python train.py --n_layer=13 --d_model=96 --head_dim=32 --norm_eps=1e-06 --positions="rope" --lr=0.00817 --beta1=0.95 --warmup_steps=124 --batch_tokens=32768
Each number is 128 + 32 x the weight over its row's rms, rounded and kept within 0 to 255. Layers, rows and columns count from 0. The size above them is the row's rms in percent of the matrix's.

# layer 7 attention output (transposed), 96x96, rms 0.306, rows 2-19,34-51,66-83, columns 0-95
size [ 89  89 104  91  77  91 104  91  93  78  96  79  88 106  86 102  90 103  89 102  76  90 102  95  92  87  90  88  83  81 119  79 105  85  98  90 113 123 115 112 107 108 104 117 110 123 124 125 119 101 118 106 108 116]
[[ 35 139 169 115 181 146 133 132 173 162 147 127 171  94 122  75 179 129  97 115 163 125 121 112 102 125 127  89 164  62 169 147 120 121 161 132 120 135 215 110 156 148 153  81 138 128 118 153 127  87  59 143 100 101 119 166 162  97 127 113  91 168 129 152 150 109 129 110 150 170 151  93 160 121 136 130 125 105 172 173 112 138  68 113 175 131 111 106 166  81  73 140  56 131 126 113]
 [182 121 127 109 111 170 105 133  71 105 112 181 104 194  71 118 120 188 154 143 154 176 158 127 156 134 127 172 151 135 110 144 148 181  99 100 144 157  87 179  97 147 145 159 108 104 167  80 125 124 137 135  56 155 174  89  70 141 147 144 174 175 146 131  93 171 128 112  86 116 158 108  94 166 106 191 167 133 113  94 134 128 156 100 109  94  93 175 140  95 122 144  95  77 139 118]
 [169  99 127 136 146 147 187 130 138 145 158  76 114 153 104 129  99 115 124 102  84 150 116  45 109 116 118 141 133 127 126  48 151 141  72 128 106 114 122 117 190 146 153 142  78 100 108 152 129 133  59 121 146 168 202 138 111 163  86 117 113 196 152 162 149  54 133 143  98 130 102 116 131 147 149 135 110  84  84 128 155 201  87 182 169 132 173 103 127 111  97  98 129  97 139 148]
 [105  61 103 151 150 125 117 138  89 102  99 134  44 192  94 186 183 187 168 150  71 134 166 134 133 154 112 156  88 128 127 155  75 163  83 137  83 147 117 196 122 126 133 124 145 145 154  58 151 105 156 143 167 139  89 154 136 106 143 134 134 128 127 100  92 129 185 138 135 111 128 177  61 170 126 105 127  99 147 102 104  76 108 138 160 142 125 141 126  99 110 113  73  85 157 139]
 [184 109  81 147 172 160 104 161  82 131 160 168 134 114 124 151 109  26 107 130 117  99 150  95 136 145 102  88 122 115  79 153  62 148  72  90 126 154 139 121 125 165  79 116 108 119 165 125  98 153 108 146 166 175 197 114 113 142  94 141 126 120 128 116 137 101 105  75 150 161 132 149 188 102  99 136 193 130 156  80 147 110 133  95 145 106 165 113 166 161 191 123  91  78 124 129]
 [148 142 128 112 177  78 132  89 127 181 105 133  76  89 150  86  70  90 142 138 113  84  80  82 147  35 179 115 127 156 118 102  97 106 112 145 171 101 153  80 141 107 167 168 135 179 152 154  94  96 200 130 139 144 175 144  73 173 118 117 165 118 158 130 146 126 152 132 160 119 151 138 129 160 112 141 209 130 162 168 139 124  91 119 153 121 171 140 106 149 147 109 182 123 145 101]
 [ 80 144  93 144 138 126 152 133 137 133 117 118 152  91 179 159 130 187 162 123 164 101 105  83 101  95 106 104  86 175 175 133 142  73 137 140  73 153 115 104 110 181 136 103 149 181 151  81  76 118 151 104 105  65 122 123 109 143 158  87 124 168 104  95 112 156 102 135 124 171 124 170 103 145 137  88 141 137  91 122  90  94 124 224 105 108 168 109 143 101 112 171  72 179  90  79]
 [224 132 128 124 116 193 137 157 136 161 128 156 128 195 109 126  86 143  64 175 107 139 183 163 144 103 151 142 148  67 146 163 133 116 153 147 116 107 122 104 172 136 142 138 153  63 123 132 162  99 167 173 101 184 153 126 106 106 138 115 129  85 172 174  93 139 175  55 116 146 116  90 105 158 128 123 134 137 108 197 156 186 114 145 133  81 154 129 130 119 109 127 180 136 102 105]
 [160 178 176 180 150 136 166 154  78 122 122 122 127 152  71 180  99 143 130 152  68 106 145  91 101 106  87 153 102 154  54 213 120 121 100 113 101 158 150 121 171 120 156 159 137 146 121 123  96  91  93 125 138 157 156  96 134 142 128 173  98 139 127 109  76 170 172 115 171  81 174 139 111 131 159 148 134  78 108 118 152 143 140 171 156 117 110 115  81 126 177 111 203 183 131 107]
 [161 103 139  85  85 148 113 123 130  70 189 123 128 121 126 131 154 117 123 186 130 142 141  82  84 142 148 121 113 114 128 136 151  90 100 150 147 138 142 185 161 162 128  94 151 125 150 134  96 122  92 160 148 113 123 169  61 136 111  94 123 150  93 145 101  37  56  63 148 147 134 164 177 158 150 100  86 108  93 164 156 151 113 117 149 212 107 139 137 132  94 110  63 144 191 138]
 [109 115  99 125 164 102 134  88 160 175 108 136 137  78 160 150 128  74 160 118 145 114  90 120 124 152 157  85 111 123  96 176  96 162 133 184  81  93 134 114 121 126  80 137  96 173 149 136 122 168 128 129 128  91 113 185 186 127 119 147 133 142  91  79 172  86 137 147 208 100  88  80 162 143  99 165 155 132 175  64 122 116 119 161 162 136 200  86 126 143 186 150 161 112  87 157]
 [ 98 148 101 184 149 163 125 102 159 144 156 186 139 101  93 108  79 108 127 187 112  87 136 149  87 157 142 133 146 114  47 163 103 238 111  70 133 153 188 135 124 137 107 136 106 153  82 134 147 107 107 137  97 135 139 135 139 152  79 134 201 121 179 129 160 135 126  97 111 127 109 113 147  93 123 138 127 106  84 187 172  85 104 104  79 148 182 121  96 117 113 145 153 148 109 155]
 [118 143 110 166 136  84  99 125 127  77 115 146 177 133 151 125 148 138 158 101 155  70 118  83 121  99 112 104  83 108 217 134 151 142 156 150 171 110 156 116  96 172  57 127 153 152 161 154  81 128 189  88 107 102 135 123 120 139 125 141  97 158 155 158 140  69 148 175 182 144 126 138 119 190 131 129 110 170 141 150 136 102 153  94 125 156 117 162 110  47 142  46  74 102 126 114]
 [ 46 171 126 117 133 131 127  73 147 169 178 125  80  73 194  97 129 108 118 191 158  91 102 117 115 145 123 116 128 165 104 167  94  81 130 171  97 132 137 124 128 102 132 159 167 211 135  82 170 134  41 110 109 113  86 127  88 196 120 114 166 127 129  90 144 103  95 157 102 115 124 195 136 113 165 147 112 127 116 170 141 143  94 140 116 110 117 102 118 123  97 169 129 101 164 137]
 [156 126 114 111 178 162 103 106 150 127  85  89 151  99 136 145  79 132 123 145 121 134 203 116 153 157 164 181 133 110  85 137 112 173 144  83 150  95 129 117 144  99 140 110 142 133 101  99 155 148 157 136 100 167 137 123 115 179 112 170 166 111 140 142 137 137 128 111 112 149 126 135 102  95 166 124 192 125 136 187 125 175 175 105  91 112  21 107 142 163  54 156 221 167 153 113]
 [154  89 179 172 138 203 106 136 118 160 142 165  98 166  74 105 130 145 108 131 156 135 167 158 109 138 130 136 183 137  87 234  90 154 125 129 109 129  94 160 140  67 132 181 120 154 121  67 202 108 125 141 140 133 142 115  48 156 187 153 145  87 148  91  98 144 118 145 116 136  82 134 131 105 169 159 198 151 154 137 158 107 125  93 153 130 117 163 140 150 120 127 124 114 130 137]
 [152 151 140 151 146  70  51 124  98  82 167 112 157 177 118 139 179 149 151 160 140  47 104  90 126 136 129  80 114 113 154 109  99 120 111 103 161 128 115 118  79 123 109 134 167 176 115 140 128 135 108 123 153 100 111 192 102 203 136 151 165 100  66  86 140 118 129 124 146 165 118 120 103 147 232 147 164 114 123 161  52  93 136  85 156 142 129 108 170 108 119 143 113 106 137 125]
 [ 85 103 149 136  83 114 119  95 128  67 203 121  97 158  91 119 141 104 121 172 133 152 144 100 130 135 150 120 128 108 146  69 215 124 113  92 124 121 149 157 150 136 128 150 123 142 111 127 108 136 163 143 147 159 109 132 164 102 155  75 125 189 144 165 112 125 178 128  91  70 113 111 186 110  88  88 111 156 111  97 158 193 160 123  75 163 156 230 141 106 165 116 135 177 148 122]
 [ 53 150 101 101 107 146 141 117 104 156 142  81 145 108 137  92 119 111 101  39 103  89 117 129 163 161  42 168 109 109 144 151 167 113 145 127  88 102 144 159 192 149 162  90 114 100  81 193  99 124 159 143 128 179 172 148 139  92 123  92 127 158 153 153  97 130 136 127 121 185 147 133 116 142 100  81  76 129 167 120 182 164 140 160 129 111 121 137 103  69 175 165 129 128 171 117]
 [132 174 108 126  78 184 128 179 130 129 102 116 165 115 163  95  67  82  93 131 140 156 102 162  94 133 113 188 110 102 110 155 153 173 135  99 149 166 141  98 123 168 148 117  91 156 126 147  53 116 166  84 126 178 175 118 155 146 166 155 121 120 163 134 132 135 203 156 198  74 132 110 130 111 115 111 106 153  72 143 162 152 154 160 154 181  87 141 133 165 136 103 174 101 143 179]
 [ 78  92  79 126 107 115 110 158 157 140 169  82 130 143 104 157 125 148 127 121 153 118 150 129 204 138 212  95 106 122 137 105 112 121 102 180 104  87 143 173 131 134 112  80 121 119 136 108 133 109  92  95  98 105  82  83 118 121 148  95 174 138  77 141  95 144  82 154 195 114  87  82 102 101 109 166  83 108 144 107  88 129  94 191 103 100 110 128  78 155  67 151 129 134 136 203]
 [143 106  99 141 126 148  80 197 106 134 144 117 138 114  69 125 120 146 108  78 148 154 121 139 104 128  98 151 131 119 115  92  96  66 132 114 149 111 134 159 126  81 115 136 106  87  89 148 223 138  84  99  62 149  97 153 136  73 155 166 114 102 150 190 136  76 162 141 149 156 133  99  85 169 113  91  61 112 143 160 119 145  92 123  70 108 129 155  63 113 132  90 118 133 146  61]
 [138 150 107  88  74 156 132 143 160 136 162 157  99 137 117 122 128 213  76 143 120 134 131 169 112 131 144 118 151 131 154 160 130 131 135 103 162 142  69 157 120 110 178 112 124 143 162 150  99 121  74 100  65 137 160 129 126 164 131 130  91 110 131  16 136 173 138 103 117 163 146 157 154 190 105  92  88 118  46  89 104 150 134 113 180 178 165 121 101 107 125 120  83 106  90 166]
 [ 95 139 163 145  90 139 154 103 154 139 134  45 157 126 107 136  92 152 137 111 193 169 143 153 129 132 154 126  95 114 125  33 147 151 136  75 112  75 160 165  99 101 143 116  92  77 125 126 146  90 107 140 118 177 125 105 164 117 121 160  70 111 110 130 124 105 175 130  52 124 143 141 116 176 141 173 120 136 123 179 106  86 117 138 108  15  76 123 137 121 143 118 112 144  98 105]
 [185  87 115 122 170 126 112 166 139 121 164  69 132 194 145 157 104 121 137 152  75 127 117  91 173 154 126 131 166 140 204 101  48 173  82 123 132 122 121 133 121 114  77 128 135 120  87 129 136 151 191 144 170 161  70  77 107  95  98 131 142 147 154 154 152 100 108 132  85 134 141 162 125 119  79  67  67  73 105  96 107  90 145 148 146 115 128 133  82 114  98 130 170 142  85 130]
 [106 141 183 158 133  92 111  80 151 206 136 132 151  92 206 146 112 123  91 149 111 109 164 111 127 136 168 133 177 150 107 158  91 127 119 105 139 123  90 169 118  90  91 112  93 173 137  61 131 141 110 153 175 111 100  62 136 130  94 144 181 152 116 142 148  69 156 143  74 170 115 164 179 130 117 143 128 163 157 148 132  64  95 147  83 119  79 113  76 128 126 114 173 149  83 107]
 [157 136 175 151 140 112 125 112 123 151 199 119 135  95 136  95 117 218 154  91 151 142  64 155 148  83  82 143 131 141 120 117  98 150  90 133  69 128 150  74 112 182 121 174 113 105 188 167 173 101 157  85  95 138 164 135 115 187 154 128 136 139 115 110 127 162 128 108  92 134  89 148 135 169 135 107 124 164 148 149 116 202 118 129 155 107 191 122 147  56 108 165  93 135  89  99]
 [184 108 127 110 125  77 145 126 102 144  97 107 118  97 135 154 143 146 186 100  99 142 101 175  84 113 114 162 126 167 135 108 122  75  93 108 106 191 150 117  83  91 126  97 133  76 146 143 132 138  73 117 146  90  78 113  95 127 110 124 122 118 131 133 152 148 142 125 186  94 124 159  93 150 141 127 137 143 158  29 126 108 136  78 172 113 111  51 155 158  88  92 161  32 104 149]
 [160 121 144 157 100  94 150 137 131  98 147 159 103 117 127  51 181 170  82 169 171  84  91 144 125 132  72 108 133 113 158 169  77 156 104 157 126 122  66 137 105 167 139  90 108 151 150 165 131  96 120 130 104  69 159 117 100 174 121 108 116  65 111 114  99 153  55  93  81 184 161 182 167 155 129 103 116 104  84 123 127  82 104 127 131 164 135 107  81 140  95  85 126  98 100 157]
 [160  77 124 145 139 117 135 198 196 107 171  72 128 141 115 142 129 142 160 108 130  93 115  91 197 121  56 118  86 169 136 188 116 149 176 141  92 121 140 111 199 126 133 101 126 131 110 130 106 136 121 127 141 178 153 153 119 101 145 108 156 191 115 230  93  89 183 117 113 141 140 161 112 126  94 122 149 137  96 119 125 170 111 198 138 122 129 143  95 131 123  88 112 136 165  79]
 [ 83 119  90 100 106  94 111 100 145  82 116 143  91 105 168 117 148 105 161 113 139 105 145 134 182 132 127 113  88 171 134  95 125  62 113 126  95 115 163 134 144 149 118 128 120 203 123  63  91 160 160 116 132 130  75  82  91 134 166 113 158 170 114 105 106 177  86 113  80 144 103 124  86 127 114 126 153 184 166  66 117 129 184 126 106 129 123 204  92 169 113 195  63 135 108 114]
 [114 139 154 170  36 161 177 118 138 142 119 112 185 173 184 104 145 102 108 186 168 156 109 171 115 125 128 107 118 123  97 127 145 151 110 123 128 151  97 167 101 142 115 150 113 194 120  91  75 136 110 146 185 150 171  80  84 152 138 138 167 119  95 126 127 132 173 192 147 132  99 141 142  67 117 126 162 158 136 131 130 125 172 118  44  93 146 141 110  82 201 112 101 100 135 135]
 [145 114  93 143 101 167 106  81  69 150 156 121  90  60 178 102 118  83 176 113 158  84  79  88 100 179 158 101 127 123 169 142 121  77 106 178 189 147 146 141 117 162 151 104 157  87 114 159 131 102 118 129 102 128 132 145 103 119 120 119 134 113  91  91 122 121 111 145 114 106 168 121 171  99 172 181 155 133 133  71 162 101  89 102 199 164  92 130 170 121 137 153  69 107 179 173]
 [125 122 110 103 105  41 124 136 122 123 172 167 144 151 152 132 115 111  79 142  82 162 147 137 164 128 140 179 156 114 157 129 168 106 125 198  93 165 112 107  72  94 129 139 125  67 149 113 130 172 156 160 132  89 104 132 104  93 100 104 129 154 147 114  99 149 116 102 114 206 127 124 123 206 143 172 143 104 175  41 139 113  97 176 105  65 172 108 100 102 144 163  99 128 107 144]
 [ 88 176 145 126 127 147 171 114 149 187 182 144 139  85  91 120  59 152  50 145 101 165 147 137 140 103 198 123 145  95 110 144 186 139 125 127 126 125 165 119 134 129 164  99 160 133 130 152 135 155 174  91  94 174 149 120 103 140 109 132 132 151 255  99 113 101  75 117 148 120  87 140 146 146 160 108  99 116 106 112 161 128 117 113 113 156 134 150  98 109 201 135 122 179 159 113]
 [ 91 146 109 138 133 117 201 118 133 145 129 153 171  94 183 135 170 123 122 103 167 142 147 133  78 109  55 112  31  90 147 101  94 156 138 146 125 103 130 145 101 158 124 122 154 172 123 110 131 114 171 156 142 100 161 143 153 147 115  91  84 118 121  67 108 190 138 141 105 177 156 183 162 146 191  82 146 115  88 179 109  93 121 105  64  81 155 123 142 150 117 112  83 107 109 108]
 [151 138 128 149 119 114 119 137 109 131  71 190 120 156 110 169 127  95 117 146 150  91 153 197  94 100 170 134 138 134 104 120 151 113 138 108  77 173 141 110 112 131 135 101 136 156  85 124 100 110 112  79 180 154 165 177  58  32  99 132  89  85 105 132  98 170 110 142 113 159  55 122  70 177 122 177 142 101 163 118 113  86 104 146 113 112  86 152 104 141 165  92 143  87  87 145]
 [120 157  43 194 202 104 106  68 137 112 154 135 145  96 146 144 121 122  79 153 100 152 126 158 137 179 101 190 161 113  89 116  93 138 122 147 119 136 152 172 167 101 162 120 112 174  92 175  87 125 150 107  99 160  65 156 109 102 125 107  99 175  98 130 137 139 126 167 143 164 102 113  76 100 140 130 166 127 186 149 107 127 141 129 175 137 202 118 103 121  94 170 138 188 119 120]
 [135  81 150 106 125 106  85  45 111 119 141 142 116 116  89 169 115 173 133  86  99 120 126 145  87 110 177 131 137  89 114  90 148  90 146  77 104 124 159  97 123 144 127 155 118 107 191 153 105 155 106 145  72 133 125 186 137 111 116 127 221  94 157 100 152 170 123 134  73 154 144  89 146 155 128 191  89 106 133 132 125 194 134 122 188  98 146 162 160 120 110  81 144 149 104 193]
 [ 94 208 210 168 132  72  99 107 139 133  59 108 143 119 126 117 141  88 122 157 148 116 186 105 189 180 162 104 159 132 118 136 116 175 133 131 103  56 126 123 155 152 126 167 108 122 115 134 113  34  95 116 122 161 140  86 151 115 168 138 158 115  48 154 142 149 157 123 132 129 124 100 130 116 119 182 142 145  92 116 141 139 142 124 113 127  61  92 112 166 120 110 115 144  70 152]
 [ 81 134 159  96 116 152 153 132  89 105 113 131 171 161 133 132 110 145 133 163 180 159 153 129 148 162 121 197 131 102 134 179 133 151 162 134  85 114  67  93 107 117 102 119  90 107 103 101 191 174 188 155  74 107  98 141 129 108 143 159 160 154 108 190 126 124  67 110 103  75  70 105 161 151 132 158 149 123 133 134 179 152 156 128  91  76 123 122 162  81 146 192  59 146 104 134]
 [129 171 108 145 179  37 123 103 158 134 196 127 161 113 144 101 138 110 164 157 113  96 160 137 111 148 179 133 145 145  88 159 190 160 143  84  51 180 150 165  89 132 116 133 102 123 111 151  86 147 148 134  78 123  93 112 106  89 128 162 138 184 115 113 181 125 140  94 143 117 119 104 137  98 168 132  97 105 102  36  69  80 142 153 168 152 123  97 125 114 114 135  90 103 131 140]
 [138 108  86 122 141  82 124 119 115 144 117  99 161 144 135 144  69 193 123 165 115 152 116 156 100 124 106 130 125 117 128 164 120 171 170  97 163 170  76 151 123 126 120 164 150 153 167 116  99 133 143 100  97  77  76 141 124 142  92 180  43 120 148  79 110  74  99 171 131 140 124 120 129  46 139 159 104  96 210 133 139 197  80  94 118 136 136 135 151 104 109  93 149  80 183 139]
 [108 133  52 169  66 176 135 135 148  67 107  94 115  95 117 100 145 171 123 107 115  95 157 115 112 188 113 136  96 150  92 107 134 147 121 114 111 159 124  96 157  95 152 106  93 218 134  98 162 108 164 148  51 168 107  96 111 141 162 156  79  90 143 159 145 131 149 143 108 106  83 153 129 109  45 117 138 137 142 150 154  80 111 152  79 131  57 113 105 139 117 157  96 114  93 127]
 [112 122 107  86 139  69 153  54  88 158  98 112 156 166 115 184 167  68 117  63 128 104 165 107 119 136 151 103 173 140 156 149  93 189  72 105 141 119 123 140  93 181 137 121 110 158 122 168 102 112 159 164 166 158 131  85 117  93  79  63 117 137 176  76 165 135 144 166 142 124 151 115 180 133 107 112 155 105 138 152 115  85 108  84 154 158  54 124 147 140 146 132  93 106 139 138]
 [ 86 162  79 156 106 123 167 117 177 111 154 125 141  97  33  99 138 126 117  91 130  82 131 143  94 164 118  69  90 141 114  83  92 113 140 128 103 104 133 169 124  86 122 129 118 125 142 134 143 103 203 135  69 134 155 101 127 115 149 139  68 166 174  83 152 187 160 134 114 152 165 109  99 117 169 169 150 151 107 114 134  99 124  98 201 122 143 131 145 156  68 123 108  83 197 101]
 [118 169 130 195 111 138 157 122  95 111 165 181  83 112 163  71 117 124 123  77 125 125 158 147 118  93 153 152 127  89 131  92 127  56 118  70 166 109 167 119 127 155 178 110 106  90 106  87  73  46 113 106 127 129 138  81 124 150 126 101 103 115 155 113 133 114 145 168 110 127 129  95 158 118 183 183 120 164 156 151  91 128  97  90 168 137  98 181 135 102 107  66 133 160 113  56]
 [141 109 199 125  80 135 179 164 137 145 196 122 173 126 149 124  65 132 163 139 112 138 149 122 132  70 134 128  86 168 124 110 137 110 118 127 115  77 126 102 112  57  94 128 114  67 130 176 125 121 129 115 132  83 129 106 126 119 149 174 119 161 174 115 150 108 146 102 164 111 138 149 159  97 157 102  91 152 107  56 197 128 145 124 106 118  58 142 200 129  98 163 208 114 114 143]
 [ 93 171 152 179  77 127 120 121 158 154 107 139 130  99  88 137 141 114 159 165 120  95 156 111  85 121 118 151 158 130 109 150 111 142 128 184 129 132 112 129 125  96  81  98  69  83 130 158 160  69 125 121 112 143 123 171 152  74 130 122 168  81 116 132 137 175  98  91 109 100 128 130 207 161 178 128 132  78  82 168 124 124 122 119  49 164  50  59 111 168 156 144 174 113 120 158]
 [114 117 153 160 100 104  95  90 109 157 110 107 119 171  71 149 151 106 132  76 125 175 132 102 121 163 143  96 171  73 175 112 105 112 151 134 150 145 171 127 131 148 164 119 122  66 185 116  84 156 156 174 144 193 169 117 134 101 179 117 160 114 166 102 113 178  90 106 128 111 131  78 121 208  73 102 170 119 168 124 145  98 159  96 147 170 148 176 110 174 162 114  95 161 142 164]
 [111  99 183 150  97  72 176 159 137 154 142  90 139 183 118 133 140 183  85 128 181  96 115 178 108 144 113 117 106 158 121 124  92 111 134 161 122 133 115 119 147 149 222 150 118 162 190 134  96  74  75 157 144 123  56 107 127 124 115 130 143  87 164  59 111 138  97 177 118 118 160  86 185  89 166 134 122 122 148 162 140 124 115  86  95 128 122 167 128 120 122  96  84 164  75 147]
 [193  96 138 121 128 180 179 147  99 150 121 157 108 127 108 119  94  99 102 100 104  90  58 142 147  83  72 110 173 129 132 121 141 135 146  79 113 213 106 186 152 171 138 110 119 158 106 143 105 135 168 162 145 110 128 152 197 122 104 144 143 147 134 119 112 145 162 165 160  88 133 120 143 119 195  93 137  95 112 131 101 127 167 142 162  51 114 126 129  69 115 186 176 156 141  79]
 [112 125 135  97 192  67 125 153 148 133 118 166 124 111 172 120 158  69 118 106 123 125 199 111 107  70  67 142  91 166 107 113 113 124 170 138 142  86 151 111 146  96 120 155 126 164 142 100 145 110 150 100 124 139  68  78 202 145 151 142  90 123 191 167 103 133 184 113  59 164 118 136 160 127  75 154 159 157 131 128 128 152 119 190 169  83 119 132 109 117  96  69 142  98 156 150]
 [122 106 162  97 122  98 106 171 148 140 101 140 101 138 126 137 103 128 169 131 148 120  64 169 109 117 114 136 120 147 162 188 160 135 132  71  56 131 127 158 118 165 131  67  89 105 167 176 120 103 108 124 127 106  97  55  69 106 111 110 173 108 203 160  56  60 129 100 146 180 111  79 122 107 103 109 126 154 160 128 121 132 145 128 194  86 131 125  67 118 124 102 104 144 159 145]]
# layer 7 attention value, 32x96, rms 0.151, rows 3-20, columns 0-95
size [104 105  95  91  94 105 100  93 102 101  95 110  95 101  98  94 106  96]
[[137 182 105 100 131 118 110 103 114 156  90 103 193 112 149  78 104 150 114 115 131 154 102 159 147 122  97 125 179  93  79 114  98 151 131 142 179 102  96 181 146 179 116 115 116 175 149 138  68 107 135  98  74  77 147 120 139  90 148 151 133 150 190 127  54 221 186 102 144  74 150  98 150 164 119 132 161 105 162 144 110  73 159 150 121 117 140 127 114 144 173 137 145 107 171 137]
 [114 191 107 162 131  96 126 106 123 110  93 106 118 145 161  60 214 115 163 110 131 103 122 113 132 123 152 137 159 106 150 125 158 153 139 126 119 134 124 235 240 174 137 147 103 132  90 133 147 182 119 209 103 107 116 103 126 133 104 123 101  91  58 118 123 115 148 133 162 150 110 152 139 130 162 134 108 131 163 142 117 184 102 139 134 100 116 119 100 127 109  54  95 132 133 163]
 [137 109 130 110 145 122 111 151 121 142 173 127 120 124 101 128  70 170 138 119 186 184 156 174 168 179 149 163 110 124 150 180 122 111 174 171 142  68 150  56 126 148  57 135  74 111  84 144 167 134 146 103 126 166 147  84 119 122 164  83 115 126  62 159 102 109 147 172 154  85 167 106 178 160 161 167  99 172 144 142 107 134 147 135 103 114 123 179 176 129 171 128 112 150 180 151]
 [139  91 100 184 182  75 156 167  98 110 129 141 142 101 178  99 101  87  73 104 119 122 119 136 113 120 182 210 146  69 146 149 142 176 120 133  78 115 130 187  97 164 140 137 149  86 154 146  70 144 111 109 139  89 126 116 165  99 153 157 108 108  64 123 142 150 107 142  66 161  92 151 119 146  88 123 153 172 126 124 142 167 173 132  72 133 131 146 128 103  54 161 148 145 132 164]
 [ 83  99 142 116 154 129  91 205 103 146 151 122 124 134 133 154 128 181 154 194 170 216  98 136 146 160 167 110  45 144 131 113 179 118 121  76 100 125 145 194 156 111 169 133  75 144 114 128  98 121 105 135  91 113 115 131 143 137  80 129  85 187 111  96  95 177 141 104 158 123  58  85  75 153 103 166  93 163 113 153 135 113 122 139  92 125 107 106 142  99 162 135 114 140 139 140]
 [ 86 130 108 134  73 150  96 121  93  95 160  72 136 140 172 146 136 161  96 108 109  85 185 103 126 126  75 140 158 124 155 126  80 117 135 112 144 146 168 139 142  35 114  87 118 126 120 106 111 163 159 128 109 157 173  89 143 112 166 162 138 161 182 179 180 117 146  98 126 138  68  82  37  85 148 139  96 102 101 123 119 144  99  70  99 145 115 157  63 129 116 128 121  99 102 147]
 [ 90 173 144 191 122 152 149 147 144 165 162 186 158  93 163 125  41 161 122 144 126 142 131 136  87 167 162 148 104 132 120 202 108  91 119 106 166 160 141 135  97 173 137 101  94 111 168 111 186  49 142 124 203 157  86 150 140 105 136 142 133 128 123  82 119 181 146  78 125  95 139 119 171 134 145 118 156  85 140 165  91  85 103 187 135 132 116 167 139 137  83 147 115 123 143 102]
 [178 164 101 101 227  98 103 214 126  73 148 123 102 132 117 157 113 207 201 106 172 140 101  88  91 136 123 112 130 188 114 124 118 135  90 129 126 123 159 129 125 159 154 122  86 178 105 117 166  95 142 144 162 119 150 120 131 124  98 132 181 152  79 109 123 119 125 144  90 130  70 146 152 100 155 157 106 170 161 105  83 102 109 107  76 108 151  78 118 115 108 146 115  90 163 134]
 [121 171  96  91  93  97 151 120 119 111 132 125 129 146  98 131 175 145 101 169 134 108 120 150  39 125 134 130 133 116  99 120 141 209 127 145 122 120 130  80 159 103  98 103 151  76 124 151 125  93 118 148 109 146 124  95 162 130  96 198  95 190 104 124  52 152 127  91 117  98 166 222  73 162 152 107  62 130 184 119 111 153 106 121 175 150 144  79 125 141 121 118 103 174 113 116]
 [113 163 146 126 168 123 158 142 130  94 115 106 187 150  75 126 188 166 137 183 111 110 140  89 127 135  99 125 139 146 151 150 156 123 116  85 139 118 116 103 138 150 144 166 114 202  70 162  81 120 168 115 105 158 181 117 149 166  74 157  83  73 139 106  94 140  42 144  55 148 163 115 120 129 136 114  88 141 105 120 198  82 145 129 143 137 129 170 158  82  95  78 133 149 114  99]
 [ 86  62 160 123  92 137 131 136 147 166 105 173 107  72 136 174 140  94 206 108 144 103  50 131  75 123 153  64  68 142 117 115  90 104 133 153 122 145 142 120 139 117 155 138  28 116 117 123 127 118 115 119 114 116 150 117 133 145 150 130  98 158 146 136  65 113 110  84  97 136 173 113 135 101  84 129  86 101 110 126 126 181 110 141 107 124 150 132 149 112  26 140 155 162 139 166]
 [134 134 122  83  90 137 134 141 171 139 135 151 117 132 118 112  79  86 123 140  85  98 171 154 158 187 129 100 118 153 129 191 123  72 118 203 100 147 155 129 134 131 150 103  76 105 142 104  91 149 159 138 115 106 155  90  79 130  83 164 189 168 145 138 145  97  49 190 186 123 109 114 158 150 187 173 140 144 137 124 157 143  74 101  91 129  92 138 147 134 167 169  93 183 113 153]
 [140 140 115 133  97 146 132 122 170 104 159  90 132 138  63 134 150 139 149 149 145 143 174 139 153  80 125 102 182 148  58 138 195 133 118  97 156 129  81 145 154 114 161 150 138 145  75 105 147  52 119 163 128 130  64 132 166 118  73  74 166 122  95 150 138 134 123 141  76 198 136 128 118 158  87 149 133 205 142 115 154  92 133  84  94 146 126 186 120  72 121 195 121 122 133 126]
 [121 159 146 153 137 130 112  98 130 127 155 126  92 104 154 129 151 180 164 104 138 153 141 119 139 142 117 116 170 139 127 135 113 189 174 162 132 145 163 125 100 137 106 180 127 188  91 133  90  54 114 166 137  71 134 165 142 129  45 138 124 136 128 126 128 119 160 164  49 130 143 112  80  76 104  98 130 102 133  42  94 156  47 174 190 146  75 132 114 107 141 105 106 106 109 156]
 [188 167 160  88 155  34 134  78  99 101 116 157 149 122 178 109 169 194 117 114  93 128 142 144 157 142 119 140 104 112 125 173 140 144 132  99  41 109 115 127  77 123 131 191  88 123 164 167 188  91 125 145 128  92 163 142 141  95 137 136 137 129 184 175 157 137 149  83  88 151 157 157  94 116  92 146 123 133  94 159 131 123 136 143 120  67 155 141 154 139 164 122 140  96 196 140]
 [ 93 161 175 157 197  79 121  98 181 118  86 118  97 140 175 183 173 100  81 143 118  83 173 112 125 183 188 103 124 120 159 122 143 108 138 122 133  98 146  95 168  67  98  72 146 111 108 113 145 124 186  81 135  96  62 158 155 129 130 118 110 142 122  98  68 135 107 100 100 145 167  95 103 134 104 136 188  91 127 143 107 138 140  52  79 135 109 138 121 128 165 125 126  92 122 146]
 [110 164 113  99 110 160 168  62 144  78  84 158  82 147 151 132 120  85 140 133 140 143 160 127 105  75 139  77 153  89 161 104 186 175 137 147 168 147 173 118 151 153 125 156 153 151 135  84  85 109 126 109 183  80 163 104 122  85 129 104 106 140 124  93  84 157  72 103 135 154  51 146 156 142 116 184 129  66 116 125 191 131 112 117 103 134  92  66 153 180 117 113 115 111 160 115]
 [137 145 105 126 125 103 127 156  77 189  88 154 119 165 149  79 110 114 121  67 171  94 121 108 136 110 150 137  47 180 207 132 102 138 101  57 153  96 153 126  85 188 125  79 113  50 134 139 159 138 133 139 115 156 112 106 133  86  67  95 127  85 157 134 109 165 118 138  97 148  80 141 115 135 142 206 132 112 144 131 109 159 119 119 137  88 127 162 164 148 168 145 128  90 147 106]]